config = dict(
    num_hidden_layers=14,
    num_attention_heads=10,
    head_dim=32,
    rope_theta=1760.0,
    lr_mult_up=1.4,
    lr_head=0.00414,
    batch_tokens=65536,
)
Each number is 500 + 50 x the weight over its row's rms, rounded and kept within 0 to 999. Layers, rows and columns count from 0. Numbers have three digits each. The size before them is the row's rms in percent of the matrix's.

# down: layer 3 MLP down (transposed), 832x320, rms 0.0386, rows 544-557, columns 0-159
# gate: layer 3 MLP gate, 832x320, rms 0.0862, rows 545-557, columns 0-159
# up: layer 3 MLP up, 832x320, rms 0.0855, rows 545-557, columns 0-159
down544 100:500506466524488494557468530521420400485575464458458542559466471481436451533432544531528508451543422422489452489519458498451456491534624521558537463536426560420461505490551635502475575496437529544531504463484543476439504552514581476516555509557456522412397605538550446563351518475511509424527522513517480478493535491496632420541574547487563567564497549569494481517414489482489517537600476466520516461476497507502496466459565494467483438483462540486400605548428547540559545636475519
gate545 102:523550492496431567493488505547465439445462514549573419574547469439423540466463528487575510491480494513578585469418506479486480540472463516529625530495498484561526479544435538485421513489586512591519488394483546548475484456467468548428561565536502535583481614460463535571466431483489468555512541555483459513531366518518518567500580550552491541586483548520515445609483471524545570457537521554516460485542381513491518412535620519508497490454483494542433488595466492519470512525498481
up545 102:493450447487522490540575470568408419476542531469415507525571512380516508480565514492429482516545366575522476434432517520555517477512448564488623488418598462583465424524527465483396503518508571543501497501555550458527532448439444499523482514448537493529477447569453493494469413516476509456427527542504396484574480555562437630482494614510549477567429541527499501600478490568496543525445545446379464519523440543576513463539576540542556537474588429511465427571565516542532547579455502
down545 102:394522564436446475501526522438607485534490465515424538571557509514555460460431516550490429541433480491478407529580524512613490388563550458528465516458459514453518509611479497551500430561449470449472493400428546502501442453533586452474505433516502520519457514463499512384514376460522470549511497362519491482398519466453495525535494404472452475521540488474487558477472574530466555577532478488540464540582504420511423541488454545454495515440489525517500552512555563394483498430506505
gate546 113:433549543475403471490488490434558516425460520470337519439369440546546452426436505485523505550573468445451508552474525474476405513518528505475450414444462452540516503523423579503464472465423522525521511437369516559499495527547562502471520530538541495498510382430459523490497488507471485602460612504422458477538510549577453537486561526541543483514460504450456427401539485527455531546454431467502507535465556495544514569550520507484589600481448504550520443485483494419472399454521618
up546 110:496342521523507479436451503576491506468505498592522461499501495490476526480460464503463421603517382556531516465588499572522538508553431508559501477489517459462496449514502461497450464553555510418632548479548527526480409499402497422430542485492496537501434442402501493562482479475468523476635385479460530490531469405470525514494474479549498446475461521456462603561517630527502432488482514425564582504546483499550429512508454432449458488464468468457475522528476481566574409543449501
down546 106:487504515507519469481518426422516517504506493522555432537470482465528500491465478402460505471575444420471481566452508465453481580518507514488516578463433444553498463546501454441500581516486503484562490491442616477455544580419545513446528461527486487495478491528464592473462506648553561567506468581513530484518496484517504495511528503487554349533381459531542514597527512439487452541421414503603464534572590585590448473492455420423544469509514448549472513447479529447481518623511433
gate547 100:539453443437545590460573530473501605513567589559493484595450459512490510464445543557477507526468478500483510466490508546399622508530511456502453544618524530502548522536583483493456602542446450523509449406503531565497493533594576560454551462514512551535472496516477420455441469455486410420438517468466487576428521579436518449576529554499555585430538523525464506508454453448594517544505502488453499434500507550488419498488436535529445634551418445427431460438652492459441545505465635
up547 098:509473520403493572426483501588478533523511567548512469547466426611458528507517484440511482461522560393463469460471561432468483424545530476537544471624492489489486448484501517488402471492530504457500546440500437511529477472399479504437504494525529456504384459512480420524509485408481511531509539522404457539438497572572477465483504609468437454489519528564464486490574494505574481573463586539437424542556543500500557395482485475601454566500442474440564509540577582482539508515393582
down547 100:413581518523446495454399479443499561508476523526510404411545510512534442508572487491544500486477515514554508517460506573535539455529582682533509520461594524566432570543511527536556558546443530496576450553528464482496514478582471542483576413406542505522475499418423502468554414454518453411565550554542483554474537507530583512474551413559452583517510455513484510450528516499548492453576499600506478540532502524480492416463581481461495498514511476530570568598495536523434527457538566
gate548 101:559510500504474522563532491402497545491527453463430385517556475550473412464569503474529472448501608471512436551577475459443535474549473405434418446458460490498519482458475518517490511520476538530458541505504442521515568507500570425473523502560437510386499488560472508610496479527525558512501507579479552508558488467469541507476521478545538536506453442428571391461442485547477604463557535587544461569472481514485503512465472499476451511494466483532536484489553442425463437444481459
up548 102:493621474398581551479488558550562520466473408441444479596534466497548447506511470446526488513475601415451403480467395518522492474564435493561445399476420515547507463526460476552511569538499487579519578532460505422553497560486564497463548534441478490377593502495478551516611438593491439463524456492407454466537447442548496493580543494546547512590446492455485443471471451493493522522492495524452485552569535548496461503443526559409364519489465495485481526555545478398459529460485541
down548 098:453542520415590492469537632496523545498463445573515483556526452575581515429504440393539595471502449491576435520403450534491514400513452549514485468430404454550447574435538427556468596613484550537419550458388547468536532591532521524562509463609491465492578550495504436479475500471420474480590436521569484494455531455536517582544455458435501531525433500492547574569567527444457452577551511507527479479512464501455435510486440537501505514484531549530468555513499518426510485491495487
gate549 094:474449416560512531565464428435469442513479494489552544426568493534554500533529412506540480473453485457478558561550522429513463525511432496521492568562465558445477394345471462450491540444544458476545479524633450542479450525502490483553489478560473425556554507433559583439504554450570575471451577504473543501431568383444536497511539506540569503425426546463503581503487545500482559440557531484466494606512414453502438511492421519469496480530457478615417513483449551533487577538436580
up549 103:470484453456509491514426456427494535506490502506596538450588528502576492513488408449580476571458465372493557567540482394542429556536518454561495452513513451423461513436442423448521483486529481546492515542533564477471481461545515473433507489561452461570534455410480484459494510462400498477514515457502516463454492474651544446559538524552536587485481479498487531449525506506471543486476521486542457551491435451435474501521644556589505464554475572483508460535516487511477578520505519
down549 103:489483501521481425461472542366505472512432479508530469464491465524468480508517404449525349530474531464497559552515516447467495495644536445572421475466517482453550493526512415462524541524467450488486524441470507416511388396489458565474527485582496509471464503422473520480477563501512492417516534456522439412547439508576545495530524527531510534462378503395436564535520507513582479404514471521491443536495464493475518566423539472505553543493538531526500530560457557440450624548555499
gate550 100:467571480477568488500474500549453529551537442483528513414458503526475488564470552578478521520480616454474459431380440553568466504482588539427483469578487501463482463429382450484527480446539483509533509635489443535539575497509472544468447520597511440593525501425435448546516478449513607467573509480532482521493498503541556514471513476568443518393507462481493448477483540476510520432463396464499535546591469482473610455531525561520550517529487464483472527580537478515502547535526444
up550 101:488529488483463504475477488478536547561521536566501574460529402469424487480538509601510331531495508454484406495506550536471533474401569440454554458428435463533492401499477505576406430483527487566480412495517446553481486473504517547550426533466457370578522590530564526501517451494485502594542480482451499428534403484506547484466456495523504512528500394489597402544559492483490479461484525564471458461617492555486502547587455486582438570549511474455490515455478535521438545462476369
down550 102:461596568531517459511444519536507431523506478429553504414510506502596446519596418515493515462548505445548538463488518514455537498591454457536543586374410589476537456523445538398537444432469524528528480467412407553477486543518551574492485514425608535579465610449499451632527474522534464492415563402450518450502570486518518519471483573461492451445511536472438505524531455463457554514527442431471503533518540481409512443529434463468492453485476549482499540508508450515480514638501507
gate551 102:550551593453471496446492512594501486472469446511526585596469491503538461519544520467530519526438499507482469530473538607483579485514536401486542561518520558429432458523430550492581522517454531445480436501420480616478577559472482557506513504493432508489513408486468500487552564554461498554481559451479572434536571406503464488456536480469569384560554624617516498530593548568525636375486483450521484474469564514523445472501496549469546543474449382460573587472552473533515538500430538
up551 097:550472470517500417507566450487440485492518460431552468525547480511467514458523505441459486510417456461574496489515526494465591476552423552513587452492367446461475510492575556496456513536593448478419463505440487418479523502407527491582487513544490446551501507518481531532470481586488493541538448466501534461518510441439556490457449457413462525531521613545451455592471564408488528554514479429512463391476526526548414434353525496495493460478472509505559518528448528499439509503454350
down551 099:459526542513515530598419459460574639489488514534414511438475586424478436520457439506558497553576406525605482534433475478496505509509517458538488481557492572472526540497535453502514388531375535576472515480489569494424489475492496465521477450405472414531514457500473414556469464451501496593436536574601505505429513550527463476544498589499519499413461403481534488446490576589543478583542560554497500619524468549466466458519488383528520504457515485443541496419454534448484556560548603
gate552 097:367507524563541544385398533490502424564458498527480498421441486456551515482464486525475495462529492540517454564507504415442586517483432433517499446460516491560425489505446451539462458507512539608522495465493410521477556505457405491570541492409584465456522562461575523474574529401465439587522541495572451467593549544499500475422498458540441567460488414556525452558450478537455462529393518516465463486568431525508479487551431369482467405643434455489498498514462513526543460528478543
up552 102:535584484537513478564563573529517580499462513453542503487512502467489544510472525531479476570518524597499511614554503534488525559529506492517516564511406498503574488599558526520435530550507476456466523420481512544490533455444552411432550537564490518397597539588492548433452475483529495538507432501497557447458485557431504536472451432476570477469480514558515513409506577505583536574519564434563493494539565487492510561442500531419473477524548625467516444519515471447539512498572554
down552 101:536400381476470472485512569427444503538461502546456472462495459533526467503531465468431463511491465540483507481567481508489412523425450471423505511481486488547496475531502444456485445430503520557494504470490401575603460466500489476428473456624588480476444504504454523494518497472540535504466433527532507457459471525487489564473592532502538472512500448509522552418520613531561545529569543476594514524521617490519477606438517479409589456504521567449538442495503543556449497472448512
gate553 098:537520444562493421518414496501480474447522478477470476482523517455497475464477436494515539425513612526519528507413524506536408482531516590568544542568534471490520420472529568523532544550556563372600523557478492527534516478485490487551521484436479456524479550443400492507540495539521523480568568483451389596432497585606446564519546492484537594473516574554552522443475464610545614496479492466477447514424516547512596491498548586428483438434535563612560542486555425513522513462430532
up553 100:473526543516352517485428522472526508611526541563493453442528507445526548536488527492540531494548496554436475551431485494429454528416539446528453468502504518478541522553494496493501567547407430515460497454511560553470453548482470486531482477562535550409542519419556535553492570433498546520468503508512490359528480482537571441460447506575440447465538575555580559480440565452535439546506513487557392444543521499555400471502465456494442379587494484449502530456536485401492462511598475
down553 098:503538532495547405481598462541531463457506546463563505555578376413419549510450531509496461560424559518575504442600481476459510528457503456507483486493514532546460477530479466547514491567492416549576488506456458555512427475489535541524482581540483592515454462603537407599507615556425491509445443425419552490518516334455462504498501538526503539466497435460436569546512533525515519381495470468548564534534457439497482449468458565556522511491489463535566472464500526466485516541511480
gate554 101:484524553570485492371496546467491420463431531465496502430529448597546460462609516487462521537490574499422458581535531548448532462442489548425534586506489408522500563474514435447640437478486499404427518451506477548450513466527469470472537496470596523512510538443502537546461460524485577470524595496543516498546495550449527541489534534437486511562534445561500481512586593564476462556431536491445512430439471516503449479473572416411560535539515496515498485592438644537488569514503473
up554 105:445491544581548460483514455493544510531529517453526472495479401535423513565502513493522469500437567568477475502510498590513410376522498547504498550508503500571493521528467515510518519367481652443554489456554455546577415473530486420406563407486426509588553424529538521492590543543413557469491501443416475477500475469533513533500472526497511490433607476439568507426484472521548519453464560508477438588548554541528573463565495548526505483487488522471522629553529473443503515556507525
down554 106:387556561509535390390519483404524497551529457483497433497558444486411585454576539521463473511465559579517521537468451551503477446508455652471494619530519490525486527412470479453533501454499588490521538425511510522527509460531478516398512492507425475482544381460512452472468529525420606517485546482493417475511462565471582579468511509523456486438607453548536527515488491469478437483462539437504493536496558573492503397567543558574618510492531462512534564580516465515513527633514495
gate555 102:546487448392443573442554422498529603475505429584537515642547474412485496358520553411502495523497405475553480597524468566473466522496496488488533496502464509469470568458525435569534535534486465527438514534503450525474373477487553501494553480441486538511528524532444533547511518480492557500576528422453587503575500398528513440512550505492513435461519520533528523571615510575524484542479503575454567492514523536453515476530527511463447533527452452482453552611515383519522438514534434
up555 102:530458518532571412528470563523492456508529574440523527528454502512438489538516446493474436611560495448438517465486534520522524546529560486467507460464458471504471458561598514443541486577526524447504518447515471473363477638542536472471474585609421524492463555457507438496546500609503548410473479476503557580526563511457575523607435556417429571484479575498464551564525551469576461492431466478476513458553517410378434426488553447530563544549445479480514531490469563582414500453523608
down555 104:585537526428442516445535545559562465553464529581540486457525534478525419460516473471472483568471512623508419412491558519465463408525519469542485527486593475550545391555477433497432502503454430508479498484497492518453475513530525584574470529409513598485615571474498417588506515586497501502490511491510440541430407528529442538505471453476506447431558558583478516497476437534431642550410462433525483557522494397562540557511518463491547417416449477447519464487513501460530506594547478
gate556 107:547562472531510521489373452494427520465464462521465495526585481565491449561556547505576564512488552564560505457543520474476514402593527512458501488597552390560509587620476564522591502496551664458525519473486511567527527453513501498534568479571501502687515494537511460546459469514493560365478427448492468524532506464538503535487457365563438466588481520493481487501519482471398470470448514448418450482525503537541494574478550517517491416464436508535477571518563400450549513450467481
up556 103:469570377369529496471581489524530443566522476516506528464549542501524487586559480484564511531485506477485482532459627544477547475534564435523517428529528532558420447439538525493508546495526543456538543520457523531518537516557568610577548499473454501498590471472484488545435355570466418485523545506447569457499486484571511484518460496521616529532498516479487550452612459440499515506486503462454421525519453442400489485375562442604420533425526556424440470513486505483515436538517561
down556 103:552468550518470513436512510382541440508543559499529482535427506612485441490479431558512566547519407353486397563526460638431466490536555620527541546480508600492520517499550440551362436490507501480410528513518549484505542518503569491569491505454507596540560474460519456501526496567460473451476562553447514493541574412530466428499493455474506548377463529522592462612486536481457552569515440477509552493524557424465438510472398556526474500434502516535495492478503446522452551471497511
gate557 110:513571485532539461491427535507389412533570404516535451523495512429434466574533468507528515558518459542559529513497499511504510421544462511497482478444577454536486447498387520539548541394530601542510491471559533492563538401485562424495384554585451625528370514467498364531508488455450519499511441484559505494537456447413474434447502422569488566519492540515514468487392528508565447572592509392525506435615414449536521513562459562435481530584465525510495537471464450494516508527455419
up557 115:507564520537475449511430477456464574500578545472543556418561469532537543510538451519451475507462536491439521523486599496463514521510463564539564552476475497483477474492539451481501441577455512643580494526502508540463404562479462538513511484521500543527564512534474546463480561500471414579537646503490466419513523511488584551564575494587554440478640505501428510567595536488471525483518340475544504500436515534452436493512470510552505438561454518510444438459492581582471485447526477
down557 105:514563520501411527470510458530454515464486504565452451410553537445471506410546474522516393504422435473491564515489591480523576474508478583512593475453530517500543447493440544443483551527438435577490430504471593556467419545453494500540512484572512628482528497537431579561568529512462383506492594601580566398497384455451467552526537519569539500451484449514497489538498550399439452388580467420486521476537494519474476483484481494401523545580486468515551458485525488467518468482541435